config.yaml
n_layer: 24
d_model: 128
n_head: 4
n_kv_head: 4
head_dim: 32
d_mlp: 320
vocab_size: 4096
activation: "swiglu"
norm: "rmsnorm"
norm_place: "pre"
norm_eps: 1e-05
positions: "rope"
rope_base: 10000.0
rope_fraction: 1.0
qk_norm: false
attn_scale: 0.177
bias: "none"
tie_embeddings: false
parallel_block: false
init: "uniform"
init_std_qkv: 0.0442
init_std_o: 0.0442
init_std_up: 0.0442
init_std_down: 0.0
optimizer: "soap_variant"
lr: 0.00702
beta1: 0.95
beta2: 0.95
weight_decay: 0.047
lr_head: 0.00593
grad_clip: 2.0
warmup_steps: 200
schedule: "wsd"
decay_fraction: 0.874
decay_shape: "pow"
final_lr_fraction: 0.05
batch_tokens: 32768
seq_len: 256
doc_mask: false
z_loss: 1e-05
train_tokens: 159000000
steps: 4853
dataset: "wikipedia_en"
Each number is 500 + 50 x the weight over its row's rms, rounded and kept within 0 to 999. Layers, rows and columns count from 0. Numbers have three digits each. The size before them is the row's rms in percent of the matrix's.

# layer 11 attention query, 128x128, rms 0.162, rows 0-63, columns 64-127
047:473502569505436513489445468484391488525513621517505534386583559429558503509549556467536489569465536591473481562485453511543486475445529451535456506519511430592484446491625451571606503598466607
067:512500457462510505399517560558433523501526530574482427504465418451510494507399543480603463462465533424519444424589526459554423557597511552580507413506560423391509592563496439489513574451475513
071:354449535479481474366569366482508452573607425480550600567462450527497457497515581523510521547518468525441481436471483477487533530540540555456619513407467513475520469534460520388419488485506511
072:539469594512510543520605503437443530557520522567468573595467467482408484452447451602504426453532483509522517457500480585441509535480534511557568525483512586518536502422436551516502512498548502
085:433555532369510507400492510454446514413428475465424519551483464502472602463481552561442357577513464510484514544499470445510430500614530583477547537515476513528533593550457541447460521484515526
087:508559516478489582524497451507519524435547511530564503492446507514462478467503499509444601566489463483537512498502482463380529451519490507567495412468563506635415459456546503563481478440413420
083:481384417539435484462459545437623483505564514573569449575514516526472529528474378491518436495454510475478550506513556531566529467527514498480526537551477504557411625511464558472492462473554528
099:506498563538538562466496456513568571552492466465499504544570498494489507588550448437543493550501423458465520529498470481477501455502515417470472537462474553479487410517560516526450545569534559
074:523475475526592497578558508482562561517521490605493507471518413495469504278413534501442473379504495489454511467544503633516541489413500509432494515501511526522556468516465538432509500425491426
085:532564463524506582535479522559409537528528576378510512391510563433606458581511470525529482520579554508570496479510514442462567471629428520596495469516571498402501543530557387457503485508439477
093:471467543487482500470461459544440531478459565511480503442485549396469539518517551443508503445421459469464475515592612497394519544499452417599495513524519412513512490499459426440523486408579583
089:453372491427555503363470475557443574531494525493548532478491524537561532461422466452471482580488473503523524436551488629457487467526504498541389488534525492652542567431533485460448532431520476
091:523545443501488553410432490519498536449517512501461400530519573569440491471488516523495525398450401527417479480450462424506524454481449540428499507428500517494478527499438486558457455420483553
092:492566570426499425438461492501458417404521480454550544519460370555542514475415561431527465473516480527396496409484433464454508504579561476493483487522508521452534508435464483476503555425521492
093:513477491516600553534508446533633442533531465549504475572460501548511509444572502508498486516499362502587566438543425525483500567603456505406493463616456458355564542530488490449540513495464491
089:469508509451471529464373513451491535556527440483562538466554535536486468482508498492471445557593480533635529477456478482485561452572496442474430477542513465540490398545513548463536505525568517
141:481458496486510516462547478482558445550508446448439532614418437458386561473506527574470433480461515496452546401496581568510493549511516592483576541546481478479491551468417547478464468482530525
084:444533499615512492460571473471556446549531461478509629550459445493391541477517420533494435521462510444489553480555590522548532550513462512449532549504521589512463564444497545492495396525480478
080:524406488507497471447580541428436437514517461517471473597448412371425516470528458525484467528533513500519471482545525515453539598438467580443580467558501538488437574566461507442545504618482524
068:525540535466498463415479425541527436522412403445457527548447397536468532531522482488488450469470503556418545436513454453421463454567479568533498585514556462459530534479399582442409443595555604
082:542469434476571534504579535583433465463517574448488516540553500487530568453463509449577530451426530427508459504530441444478515538532507444482453532531504577488388555517474423501552449466462468
085:493514538472466523548570533520494420497551493460411575472483494419408462499642501517536498500530495503474527568481420468573504484481511478495525539456527460538449505447437426520507502597476511
081:532548515615493458538520508474592563553410465524528527464572565463510461495501463499487531473558481444477497513447507593371452508391508398529414501445573631504555479592491497548526480413500446
088:511464510452528419447490575513538564424454444466535490466576531504510515399532677543465513477499434481569508540512533549490565427464503522504505496480485633618487478436525456516536452476469457
093:487539537492456456537392534489504491438447538483526461527489571616546485466531510495526532577516518539578513449437414477549499461439465508523481370468477411539548481529427436491501445465500554
094:572582520540529472561518426529524528560421563540517490452564486478548354470461485528594490469557505571465504508514560361582479413438500474602414472399475414490561456444579394514457523518507489
092:512476517475533461546564439509563471415565491474494554490403504432455486533484500509406483462500481562536407482491501649503573429418470514503568422553500539489527572513504432432535555527408554
093:602526443499520471464541519503571550547520466514405549549420546458482561402493505424543491503528544522504461484505575502579428542525600468516506552526520496458496480426460511611482463448525526
098:502438459511490446501481513446505521521499639564466497522607494455522545487440520481487487447453518501521488611470654554377505481519461487458484423459557488445524579539598462500526419465518519
098:515444418534469407481494579567408537456445522547453463471582530526578503516501444431515555432546491569563453563503476494471523475546498490517464406432525523423527603456505469510502463492370450
095:482556533591460506516539447531536472478475490467445604563549527452476526446401390517387431427493524444548517511465482484506525475454582562499502445548494535454403458420498567520528467604473528
094:528479446529399539500421556456456587503555526556448463402535499528550397512460555453471414488561503512522440439478490543548466513509544460531469461472540409433474476415525555468465561424461544
082:570464554396534442529393532525542552518520461465547495492503434489479435434442556492512498520396455402460555466470458553418503488428527542471622453475471452520558511533441515436500534364537499
088:566463619466438460478517523541500476566462573493422459501458430457485444482505413512545523384505443501425481573404422469505464414479540549529519553466523509579500600458505479568463463585448534
095:422416620517485481507514495547541431519557513500536476548504504484505535490435523546480599477508429479597486634527502467541517470442540515525450454470458506546530584440503507498486514539504595
100:504433514547473442480484399440496553497476523468506508553532529553478590486509519437411406468525507612436457503471480504414508548506469475520468515576520501465472454473580542442521483514460470
094:487403464519523504564440477458527533565560508458454489437452495550464599488426530491451509518577421585567498466530505503404444483520559500530453592500493500539450483496468511592498455538496490
099:585527426517438467505477464512489527451522497435566496507546484522448486497459489532516471472431378493509470545567465402472497443398582440407509496506399494505579532462526546521567498498455452
099:579503530515528514465549583571463521527484543474493453588481547514462536518622558547417406510559455533554579414480490513477485499429535502449600438488491408417519558584520417424431466498584398
096:496493561487507514428509543408565540455523497532521545429414460492623539519549511431512481430488519413430443484527506442491539604486536461474513458485511540587503483427527446367521477460473544
108:537315531478502535584486468515586418508550440531510413576451559505566432593514480470457430507479434470503511561444487447491357521480483413515531508482454585539521516520502534518559489468529518
095:538458434511574496535495443470551481512493534512504553518477514520423510487554480565548469463469446522478528534435609458528467535493515524433489509470483488600555507591483488516508569526489564
104:448444542512491563516432468504465530490481430487468522557509488427472416596547539443451498489522552461503469472485514467484470424508478623474496496474520502475423489478513550538388520441578564
100:435514498487470460476547471569418533529575380485407516530542517577569555510548522449523521486505446512440513519505530501352486586559456596481531466497522557529476510524522401524542414482469530
100:516559478410522500548444428465519497533486529483513519493528563624447410395459450426445514496472473534512502557449492526413484507482478530441484510535546427549447453498537556438455487516504450
100:488479511510464506532467539447471520559509587550406477562546522531483401504514448532463498495483483502416522573353548540469518433531592510503489463509483430433401517562618491513468562600545562
110:526585445545526463430543550480504494509519492489615480447510499496530432435433523608434445454533544420464499560423544511553578435501488512503476482464559409400540533466425436519539528526565581
103:536557438532506475489460502454573472530491541484554487539521543444497520629526584495468529425533551498454437498560482489433509446467553520438533526524392538411553480491537458596544584438581498
083:440450498497565488430499510444538500522492470455496569502494400492529457508498428497485488590626558488491436583535416483429405447531510518572489481527535488548437570566517547519494501506536431
079:470484481476445419461456400512512501396560463435515541524539459539449581522575392462559525527633398529530466534457478487486408497502509441553456483554484534420506421452509583509459524508461488
082:487521499509452392544467441466537493518525490445558485486566585509460608481609490514520456478634486522472459467585439524443520430482479418492434485489430573402526477531439564528449457553580480
084:500562419533547518469437482457593562536398474514571545588541555583470472514505571439475484504490503465491520375483449515466540625452403509569503534497443477427575522446466469456521431457576516
089:530536474568516576438490579563518505531416509483464518586509515459441580540567500504533407487482591465478497464587467601469453548594449507462581445557542514431535468577412567443552382441589467
098:560471480515529505556497518576530403450434544511517543527511492452518489666470441550417439507471537469418432506535528493560518535484480522473633436529502522480471516545501526503545524445496370
119:520640479528505481561498520486496573519559542525489593572430502527557423559543475474522499450472542441458547460568498486587571525536484510481602495496551511504415460623565472472439395471424402
099:440558507482471483444443534469579544490508455398521519468481393570545560470540501469441500505588513604476535444571561503493485491467452450472489457513465530517497602563460583512524530345408471
089:482494434522438548454562583558529610564421491486490516505437461599519503507532403530508451428533591508468564469585461564445495458463458523514485464555502441550507549577474545486558491461493460
100:508538523540611502519547484464443542571539414570540575536460447498534470564585470512506516436417546499515580434513430436575484415548407406495433516555534427453464487470538532441469531534516441
100:513526499613585494502515586478623509465503497539577478483478489492454478499523557450513462525543549495479511525568497509399509499530566497431530509563478395479517464481525517425515500453534614
089:503382557599521469531477576498402593459505495460457580520465547568539533569505518534397449555471494510503440543475520558486482473482556555402526512511449434489421425541487472562508433500510412
102:425523542478510450492564638574516498473450534473459437445526421490465505550504485475470452512580472530564612432536457451509480432476484543561515582493541453428520541459510426390469519468470479
106:538438466454533579609466515472534528498558552511474539573450434491442511522551537481555471594515407526504494425559389519521450465512472558504448411507509501397446518403497476466437542469509504
106:466503511554466557445433458446485515608483543465493508470535489526571599506456497466406441448495491467514525506487517492479489495521477485536493521494540568441505524520518585467427524489409489
094:414579554452512426480541511480517560556427423516492510510546554581536521560495547475559396577498626470414578515539567395506509471458495479397417540522476524535457463489521466566490447487514541
# layer 11 attention key, 128x128, rms 0.168, rows 0-63, columns 64-127
132:486534515497449514493452431553456512466490602540485467521535616534537408468612499508549565455585479538499401569424480462479550427471531459532413410387487426543556546506580393486470429522391507
066:467499527418505500571464500554464552470531453515436504492453474577501487429510517534501566460468366433528486551493517450557538413529568490540404466478484529475598543526487482450486415535452562
080:468529472401511513456497455467438576510487414449513479498515484494566553544417479470543485622511432538446541404583489542514521561567475450512528498535462625390486403481495493352527441530489544
077:499436483477529473454545586415498491530507423448507548497463547375504445493396415533469423520479495501520524522521512537599472491525488588476525472493528385556473533476403516414513494542578531
079:450581518483603541565542501468471548454552430433520503532544515445436469482496543518455464605549521448520511510527537482612438517462584433468563586502595495467430432576506477529528477477503581
085:465621466440418511531431463519534443435573448531512594449516551553477467466576446432451477545578468482499452553549549464556511497491554494476462450449442562527470480501498467589542462564485509
087:447481538480501459513434423517476498502511475529522642496496536433528499624422503567491516401473541518557502574532534539435476535454555478469479459472505394407536564499587441448483549437519500
094:403465531537469521519469435485517468396530552429505471577524535565504525402410453421541545489515441509506460467507450503476578467603508612476521506501495547541570537540522556428598378492522480
116:482524543486502530489466408585512552477484540530523448485511589498519405516506521519503584418530401531483413602508539435430612418502484488441448434408480467523578485502565393516354469546412488
094:447457452510543566561478488592460478497480539558496428470572548538424477440633504529563551485574523561499485520435523459512499440553545492495479485396466489494568566564597532492484439478469486
094:514443427502520501532503563505562460480469625470479430522501486490548494482463429486562565550548552449469574402544499561454491598462431533460458474555469509477398504652460495582487500507519385
097:512444480536569512514498584503588453498517371420508554454467425484396511565474547504420516552512477524496586564487594560471548556534519438426602517543466461474548482421458527549490559504533431
091:490493396375510517421532524484516510484531381496423556476463527526508484558519537503543468479479552557466509512483586443464496507574548614483530512510542473569535519588511479358410474520466516
096:531510482470473519498456542523429573524585469548492508500524559535541517485484441487565494534633471529502435478472417483488549461490539431545485489475580365475464516526550456466471434582434443
092:571488445479491529565449463571553407482560521498469530445489506497517477460515501475511504498495415520458446513535466413402482584492567521555579575526314440536442490512501487396499553512491506
088:512436538514532506495521442440478486462503530488506452425643427441353479455417605429454495449553642632496557455503555541519525500568428497525603525486455484544546510465484516448566510480547476
081:468507502533485485474507467412532443580530439484493541493436424491427590543437513548519444565494453508479584417541516553465423521496511531504608504586504542508480464506450513450581497506494501
089:544552415538562534470508554486539551462468437551421533526434417433547505500488508475530434489396576468574501523604501553544434575503510612519607541511580536437388531507477599572524558416548422
070:455512491527505553489547462396452479552516485469462557574481527530462508586484535553481445577524562439534526423524483515539461618588511544565654557523535508461441459596475514561472561437582491
072:496468486412503537525549509456441508424527452536427507479520525488477584516521512496441528507492459377444585467539492509480457583500478512419528541593550524512426465520436579543485467400554472
089:491517418461530517538537486513477544529440433532507445573479553578508522518518463462508451514561514381473445545489412430485513480552495487399478517449566550335488544515405670508477528493478498
080:509615468489462440409521527487502522474479478523552576549550444513482508461527579509439472507381452506515597464520546509455453485474464562534422449592474531575460510553484555446547513573536509
078:447584520446530537500502489559459554612448572453487421489520512542526521387520528540538520496540460516517488478525587499511570391485482525503487433386467406554499566503541412420541473518527543
092:511541391508497500327491496579553525622468518479458537500513563466470429579472453486399512438492466479530554500477588565520496553447421582541432413487599475498531494455435460452526418477522502
070:486506562581464478486449501496398505491508520446544467477436531531532623542451529491461584534562504526436566454553449529455555586475550393540546465573519525491527406486538454451575515462505580
103:469520507533481439466554518369476543399569463494437540487513444454475586504471422461469443553404508438535485413557548575520393511523417535488562581565540528404482393516452561530567567528555545
093:516547477589526597485455520527523479559573505479506496470524562563510452470383540489566569534542546518455516493560596490483488523490534550440526494502453426500442456516522528460412569463491395
096:450546463610453448523511556508456483461484568511505435489513589587462430448499537418561607396471510473444452497414528460481460483509454463543519415474544482551538512516499461578485486553462527
096:557441502567521430507489504457553488479425516499449497589466468503534504542443571419461370477510491552503540390591611414532504523505456591514498615525527424530541430507446528562480516469446466
119:525521446507550536477574546449541500579519392478501558524429460490515501532435523537483437537426479423464554475540420512544466554571507491485631569598550554556361489496458627530462495465604474
088:389519485513430498448490494656513509514582478552498504482521505439507534499474465440582489478505578441499499483475607495534570528578501495495501498421509538540490496480518434496556602500503578
088:487473578467522437543485415558479564495568512590556509591525496555449515507467508571552502416491517505518481536498446489520488457475493484485504565540499542485532440570496506608439543536655452
086:500430425486512452528511527500471522594375464506508435426450498467536489454507502505444433507517605524484545388516486495557386573597496550491589503547564448445447585517486491464475539395479433
075:576490439524476493556518563449503438498483526488372508545478489625449455418478535521513572586558425423504472493444475479482485451429540518436577470481521528519467512489517584494522441457536412
075:622457471579508486504555401493524512483461431569485472530512572532531546558515438636529569511419494522445508513506489466514575545509525456493510524524529524397510518521504392503526440433552522
091:489583590464540501516480525509547561477555586508569531439504581580383558555476433485535541455482492536501472564508524450471511541505510411435493550501532524463581549532517574445515559508552468
101:482500567526512432456560539513602524539553526463539499511459480533520507524441532491598537463487501424620449589533533377401486409426530445529616563499464493604458554453435472590470499497542540
099:529578454553541407468467492481500602410510452468513551415494497425485471491378509412507454467525503540445629333560483530468490480539481542495526496477488599456541485495468490452432398516526517
103:496474537587436438409544579486443483497481524467502392437531430507492480459543476508503464503443537592492464451467379551498397413515516397445510472518434518501556517508541507456432468459528591
114:489520577501458437465463444517540552514518608503436593517485461436466529347565515494463517504488553555533490414471493441539538467504566502576456537518460453578473514403481541516458543473409508
090:476487474545427467529505538530532531588447470618418579499462555434554461516537422504471502480466559580486491426498541548423560496453486493494500441482503450422458541464562416518401451452476529
096:544563508465454546471406517535478460517418520478566463415421423515559515439557570479350537414404554426506483472457539461424488520474490525481514546543467523498434400546485480491563519458575478
105:491437449506497510487445517606457559436531514445490452525506432515553571523473434496568512511541551548545477525561539587439475462553401478480498500558334436421474422414519444460457593529525405
103:445472613561404539494499505439512541534571526540542473479456495524474455516455524434522474445488558536525493490474513596453617514523369559513508442409499555547492494481549504495609533509480495
101:550589503485486484509574413524490436511535611457492401549462455570506515529508478481486486460461500549522599520519472488613553424405428480421570493512548489372423493541548474564538420545511471
093:534512459517477543464576454510480598594525468479508509424510499549502425480601482518515534531524467494464558579532516497491490599433551521508472525504526538471458519511487518454469550506520435
105:521490485504512426521462612469547465479489487522497560540521505498594483490592543595478405509526532466542436545422514510511556367439507462526516539419504516485528583481459526602485504445447457
105:498383471437530467576512518473562518452552491437543495570489510581531588433402508575471572510609518542461499504489350457472484484551480451438449515519465548585507460426595480459493418536522547
071:446658521535524540571500492536513514542426526411485522521569522464521528542436477538484501501454456530404513522371474596367508522543509537527411451445492540456528446474456476542544504540586588
086:463603561467491532519484458455543489535462508479563420374466562551523478584494348539498506509521462451538520403470508492445478504507544413539456510485500507627570481586449600627474522465492487
083:456502455482478505535516470460416578467606469456646461543499447555523511462458459541520532520537425436534462607509505521482516565486507487511463485503523508600536469528502518476504493535572413
092:535451509562503408435493411482369549482407488505472505524581506460495523437445459480439434490506532513409494460490453549505539518511399460520474477501472471443493562500508550496546481539483539
089:497502513525540553415437529535418514539464445469508470542458437425404569501508512481571569445505484575448561538360439519428492440536479385524493426500466467464527464455451546410570505505463517
108:462532550514590598527498515433574534492493510500514599470426487512483465519492507551468435498400460411452429449482401461548599519469475462555592509499514496477513424422478568540495467399513543
106:563524461509558456483563522550534544503480412495484390427515487544400521536597395464553529487462458502572537564495507445582528497535434509495556510457405575518446529548550530532444409484594558
105:489562547575518433617441478518558455494510387448645502481401537587463562532538525517435541506470438506424461596493474577514527457436449479525472520521424476482533548483480514509461515531596527
112:531463511546511501481487502455452556493517466535448504522460515590500500474601610407531539448457519470439509433450506592385543430495521346469468469415485446536523391511542443424522547533480464
103:506564439459521532562498495484424419517529531418462484520617505553482528531512391424464477478557454491600458495519463434519510561421526595420498426468446514448527490609567472515498528570513342
109:464430600537491414483525454522457409502510590507553500462606551450516469587490556501550419502539557573441488536524478457425496367519521477487485511554377464470449463493500500502596542513498573
104:515456495398502555453535551526489401567454463516470481509486462420539429552453561506615533474589456563518459520479487459483472536543520461561550443534431458409424505467454516497566503468450522
104:530521556414547501572522500459493484576544490505449482473528516518404466482457576487462487465563494489513484417529481555551442511456548468470531527474429443458580463509542498423559540442589449
101:494498519503458457520468490452461575565408484539533550390585536490506508493534503413426498507424518495483544450522575490554585442474434481485487477515531512420454427403556530541519509460456457
107:450606484530513596459427436462519496479565543510490397511525540478517583385534600503396497440537477472522559564492520549421498484541432475544506500453545527405501477435436509430465483382436500
099:470476517414471551485469558474441482479503605520494517605627466477477519553546655552473504441515481561457480565579495500457513547530581494528554468493526518504444436451453511522487521470571544
# layer 11 attention value, 128x128, rms 0.218, rows 0-42, columns 64-127
138:558504457520655509483522452493567417490508511489478482488465551497512572487527488500491595521585489475492510546551510500511485432470473378524501511520575500503419510517550509523530534496497418
143:444500594588518569475387415521557433466496416399425515518506479569535524472434583542460566554464541505514456552555496549471435545464449482584458472498523531519544542535462534468529536418442494
138:475520468499461492414428389532541525522416493549552539478616540538524486565536454516404507522471526437595471441500486434474421571560509523450514538509511466522590485503415517419479528488553450
141:581530464499494370494432507511478557517515554548492543460493494522471511552487450484538472416424514484512559567445558490518474495562537489522526495484496460608396440495557538615553510477482545
141:493553494498532503498552522414481523469582543576529554418497445459407428495524496444490453545459445560472456560437457595543516530414472545503461406594593490461465503366509477503477535529476500
125:566548465514545476457440509502553513598525546489456450464496538453449595536503493445494364495460483442541519538478501464485410505530573456592435471455448460506479459522481513538555515491492490
142:525519517536512563649547523498458505569502542539395581500463521508486458504474522446464491508461472536547502493490491460481520567563447557655450473397464538529441492413513507472545378523451520
131:562542474521454500503493444518463516500552460566509512447503477542492513575534464528527585568444540446490456440441478511542499563476492526519563469504483568460528492535394480546505535563520542
148:464456463487471477502511550574573428426572499496464424523404436516475501509524479508515467528489436413572462499527482520431526515413561521472493533581614535487565416526512405469529494518534580
145:504562430508510594466507505443505495545549462535522479497453491457570499445526493571433494595469531500472483442506482415469545558498501565481563606572478489453550611468534456463541423548494473
124:571486508515514539501553466525449545523525440507492511452483516448547644536612480501505536536482505468511476435555492472586528563529582491538458487502447449477457608533472430392583477526555516
150:376484505516475500502515458568429498577501511453479481534401533440475480466530541519485535494552536457442540528531464437514551574554615508457474601439474525492418478541482507496524527523501440
134:551420483469491561439454583547533453473410494570554504504476513455525548485438498581515439486427417462510447596462506527521485436527617561611532526408582468547486523463440517475592409561480476
125:516430429431519507411566495498477543404429554432594555513372536511508564458484485492486434523496570546509444457549467485586484534520664464404529499507481507549476566531452486484553519635525417
133:540460467595542497497514458535547585513456450495503543614382500478448547572490537456450588546514546446564476492514531557414480550448597519552498408563442495574434500568561428520529464491578478
143:428484515507504579511483472541523514467458493540552495464509408628508516568545492461504471412519529474475561571457465554545460458478516468518535495546503487462407516470516525423489524653477466
149:480472472515415505531428461502482467594477525447469500532535515615464471474493627495483399534457449450581499422452532436468427552495497482394468455517380514547488516433475426492445476489505488
161:479446524554394413428525477586463465362483500525465468552584500498451534518443482463454496477571523492518509543408476461481488431463551452443486426428490482516517594485502483508508471578494499
145:526463492538464588473565452381535529570584522542506455436633480490517566490438495582499535469547540493480452500434468484461560415486506513486487455481584429507467534491466543505419534414463539
140:503559494386489514544403494430598473484488542543559502435457510496538473538554502401484525437428545422610531550536481552480515517501558605509545499555389484488543546500520479481542466557413540
130:477525499408586489357457468454512414468550541490537548481477485493558590517540535603486478488588446503472435539520530481530460470551550504507462547577414584498488468658511401552527520448510536
138:494479473531546496439498605483501398546488498436512571538521448563586468519466463577573435452385388500447479425604545473452465569597552494464574531437506432494497482526581421471526529508569509
128:480569501463463474537503494537502524487556362624456568537495525493461509501590466468572529615539460515519546504547421524460568443554437514474505452548488550506490563585533425532493475532511444
146:560486483553501484598503444580602541497491527566470579547395508461568515474534489549482528602523532531523595582501480448584549475511459468497497510485536565458474516482502525493512462512522519
137:495473478516563456480610474477415560488436499594526472449518580445456482427486509545443584550592485509501511386484482486538466491462491479463494552609494447487534598473516506541471440471522480
132:509589440451525462438461508496491482473530476479431486554412539445470583518582449466449451487506498520510453534513575547464397508466508574471540507468505477515554436485479512544565528538536505
126:588496543515579471540490598517495467540560472517500584509425522509489440516424451502519534454594507512437415498416544493462532548464506462590477553488526527472602517538419543506523407517567490
140:487520548527459431543564492529557489548458571470562462442516450511565479589484556540399504410510540431478571562528531549534523526458524501402509543527495528493436539448587434352424506406492519
130:427563599380456455525400520554466475469514438498392521531480484474460540438449517497524524450600542603539512502578572544473462446529490489501483564512578492458502478565549428533439581494511524
136:421485446483449392511480569542452461516499458511468489511419515543444508423481486552512386505410544587546559493536464517392546524502490510441518429593591548542503552481564455496553570498487489
131:493507428543482463417523402488479510410513489442502481478552455555456497450470480529325435553555517447588444561513512529483511480493456437468565512582553454476526624516546477478451517477586482
128:575567517536516483532505542563477521537559444638393562502559448452546494573477515549529523564562399520554395476516475495556468478518515610493421484490555490570451479582453486450485481461559527
084:601496389462647535525407589532483480558537585579476512436508490484520541502476450518496429516528472464493489537561468506521503568559458478498527513518475493496510559586440600411526474527429491
093:437501530537456529561444440504529476533466530488485449505519533552489496464550553455496505491487486511502529477511537485523529517547493416490527506583510494538492480544348470467425638542435549
082:501443512519502471548497455471561499465548452488482544566444479499491446537507529583361551444544482513481487515438448463476489454493469494539520521511575540496510452470443514484473485524437545
083:412494480517505507558483544604490449441491540484507470456506580505428449515478526435535530508425535600530519519367518512430469542475469497460497470482434482448524508454522587542530614496518471
084:519456477456469470500531452481432476508488431502554424553582442497467483453522470399513491422531569581505499452531562341465563537361503487462451496510515529595494422538474478501515512477509528
080:502499498388540515505449536489470556496514377465495547490479472588522525506410482490598545499556490456560474437425560506446465470540505496526572467497504392557539515563504432485457538495567475
086:401607454566536494486557496499475554498490588521520511420515482532419456529476448514436509561516549591575474528464571457533489385494550447487509483507502509599421510467575502579468470539543491
083:459520622458480524448437458485499502520454483542542505462516462547425407534500494484481573417488522574481468470422554488489495449478592515533526487483533478463521536387545487508530461451482437
085:373511588465477519550493466488527452520507521457419482450546593531552497498504447506443521565523594471560511537467461467605446531595404535536430496505469445495548487442523496513460455499402438
093:450507459522571533480485524475500540510462468499553472430509547531479478510458454503574583502523528444471481513433488512455488586495549473477489531572504450558526549513524605440550598440398470
076:483544554464465483483415534495552574429561447507505426525431485467393475376541389455525550496485550501480460547451451494453449521464430526536523571490472538640468469541479473431497504465446593
# layer 11 attention output (transposed), 128x128, rms 0.211, rows 0-42, columns 64-127
130:474580561526519557434472564541523523521576547452541535428530464540538523514521498527510508479509497508554463426478548523447525502443472507476491602505543519518475489575516564646521547459470445
131:502489586499407524527414454519505478449430531410440531534542529500582528446413481576494427508447474508568443516436501554472525561573462458570464556485507570594514496440376559484574556492484506
127:597436454499528503536585455505517511458468543592501536499507541449464555469498466520488501414499527507499497466440524524444464442468432460468456467500482519496604480412491491409496545557488419
131:600477451602456480432477501500474416556485466571500522458448562501395485573546504565384478527443509473346563509475584437545534502474480475455446416489470453487505610601589498482433424468431499
130:434544510484498576557454442472476490533533553519417554583502466510384497497475470504548574492391472521448531674491490557406506561530521563654498449440514480452454494461563477503477495487492558
113:514541480508542494414528562372503518567613497491530523426451438545426483490419455590536497394536438554531548475395519506550434518476528501556529401572518539531550471511512521486496517476499494
130:592438549502540533588493425444460554538522545488453550515466468422589549519450519472458454597468442516487505506520419436485428543472485511543425411594552497560457447459570490508496508393400553
120:510511455523426426583485478491576450494449588624549497443460506461504540549504518507615574503454486497452533386522462413461529476486583474568501634506455552463519485519508515522520457613440547
133:367492424482493490482522517613492428479558448547505460539415463556516408515429490489497524405487522468460503492468490518579364458562539469548607565456480527520451418514488544470566547589486539
134:559540488467512500524420491397470479471533467540481466547481440514609522519382524508607523527469564479466466609519456536540439466553519460497538638486471499474494498437529450478531596477462466
115:499510598550452601448607563432547577539532502556472503485483477441581556471608439489492497494479489526537554449477464447496555523443505484461465519445493527476444515486520383441455533594537565
137:545464482538489428378587492341505612507573506455509509506503526496627470497524568504559449434473509497505519601475542483629492519553546538487600482494496500528484504428468528477461599552408497
124:533420489482581663431506574533490451514461453566539539407443486466606510434426446571464408532405539455531533428497476616577451456451532543499401527465438463462495461430526572497526490511434508
118:495465456506497556430674481529525602466503495496491534432479573507412520347481535563484480525530486419579436535556470430526514552509508500456481523454530481547485510438521416567482536532512465
124:564498482546489521411544443551473548483460528449550549469458516508533463520523394490426434438455454523564539552460539458519441432521536509541508557507531532596416561570511475559589552570577481
134:504593523485534479519519474571396472568437506512431511416523435424521490463541552450487457366489478487477530492487456509423438547619544466485490551512553492538490432471536540528501476609510460
127:624501512566538462468562532422539481492444531456509556507430472482399481484500543474468577469379564559487492487422526448504465531441516468416565457574486581502509549457468444478512514539495514
145:529496461568525546491494618510541582527530564612443435441496563474565454489381462490398448427474497441515499479435568533453533525423512482527457458490461450530497484421528459485498366591552491
136:465569424447500520500459611348485549554577539476569523501490455473519465521475470545584607537583518474546474464428414526445619468417585522540535525574538421476442530537448494466547522547445590
137:477589482460501514484456443510551418422498508636543515502472589542488450568515436479446541500468547506524561489440472568568474519479454397491500546542471557480513468471486519501495567444461447
121:573577573413471545478470509490577492529440531516559569496363430590484609425468567541495530478536509498496554494417518508587535524556479556485459614494465545538548522532528513533488513385521504
130:512530526516606571502514512588399453466524463495482533448496474535435536469485592491501481530493468551530530431528530458535590543480557516404503548481437498467480546470457505367470515408559400
116:469569479466521454674543510581555580517538436478451520488487484547520521542570338431471559439502546501485544555433481473534582450529515551537430499463425550540463477492551440517554507457495459
129:529484457494452534516452568562593549504559476447526501509488494453599378413496513480519462462461530425483446605524540494488496512484435471465480526408501472480436395433610465554526504380513556
121:630436483536493513572549485509479576538517520504532486499563515563545523499365411466544520466518565502502449493543493502411457502488478497490483420446492431463457584548566406535431510444586507
118:473523499523482488400423497431454557528487565592552575558544509529476545440568590491535470487482516547437527426509641507527434492439569573550574557409468530515558495446520544482478490484448391
113:485494513523514402512470562507512420508493477547531552567518466508539422490398553577590517536546500469504526493535522332421349476515528612509490496519497425485519514505490473532464524508567547
124:488453450494495530511562511510461392428528487453567508507527518421501474438478582478339577399395523464468518601518590494519566480517567483438605418525516489475484489461473492413451533543521536
116:410421564413479524532436394557490624505509438403497505508500480502433559521472416499458418514504551500434518452420514457662503523485509532496582477396526541531579462466493520525458550484421465
130:417480448525504560564542491545474507499511469445498500469562525557423517468439593457509474565479615602444515537541516502509547450477500488488562570467506571489491532535510382481523484498459520
122:516503416589495446450509534595422469519491491408498486436553469470453536441437441506522476476631577525496518564431463489453556490435471476549549620553453577504520439478507474456508479471431545
122:545499514488406503614534531549516469473532426514465574508386453471549555574446530512505555526527535520507520435485565562517472568491505561509502389418454501541429493503601530431483383480480515
093:506469515485479432518522591516633597583522467502418478519526465495498483425617460421468401429593524488547442444549559520439501465507488517485447550523466511485501541479464478464546560515557491
098:540472440451465543496517577491409477524551512472565499464498418489510528518386512535514595461534441412538543479468540467486558448465551535579492428532554501504404505452496489536569445581621525
093:570433561479620522526544528533424501546511499552455500444450536472521536592521539426517439462480502583567634477503490481450523524537508504399544534469463495438438567495517507529493604480485448
091:567427513429462586504473467470462453479551524457459575523552512403476502527616564567508491503483400459441406540484484470550527482488547525540416504502454502458447504489521507512418467667555428
092:451535538478535498424503480566461443413497549508524514462552510559554476531443492487478479472448465494509538518531492434591548538571471513592543467591479570459478482523497616519500514465556533
094:544548464578500441511556448575453462499503575510553449463412569477561448388529482517553543467370533462438455479511409475555584543516463464549358430523525509533545522478557539510477490552484548
088:438520587441440523565505495482524430469472460468444600494513564608545470546467470508452432510379410483480478534600498523574533415436501522552463564472529538532524523548508465498539561447423442
094:455484461509490461435532453512480457482509559507526465431522555474425498517477439536564529487419516490484436520502538452583452527546512483524545522506603452488467562517557425595465495519511508
094:578566494501418408516464550508393583519560492480572534531536573521575471530548504466495466501487435443422521556555565518422532472423541435464581460537373523588506484615590498533485525521528428
093:414485527430588523491505468529338593539473420490312521550419508508403524544515521411593501510511517485493415412487474462510447460508488481545458465455523543511469452536456492478540485482429448
082:521483447510613493543556468480504478463455539535473574546467595560483496614518506434509472463525492317552431417578420437506534545500526546461540430454650425500514487542451552452513451438558523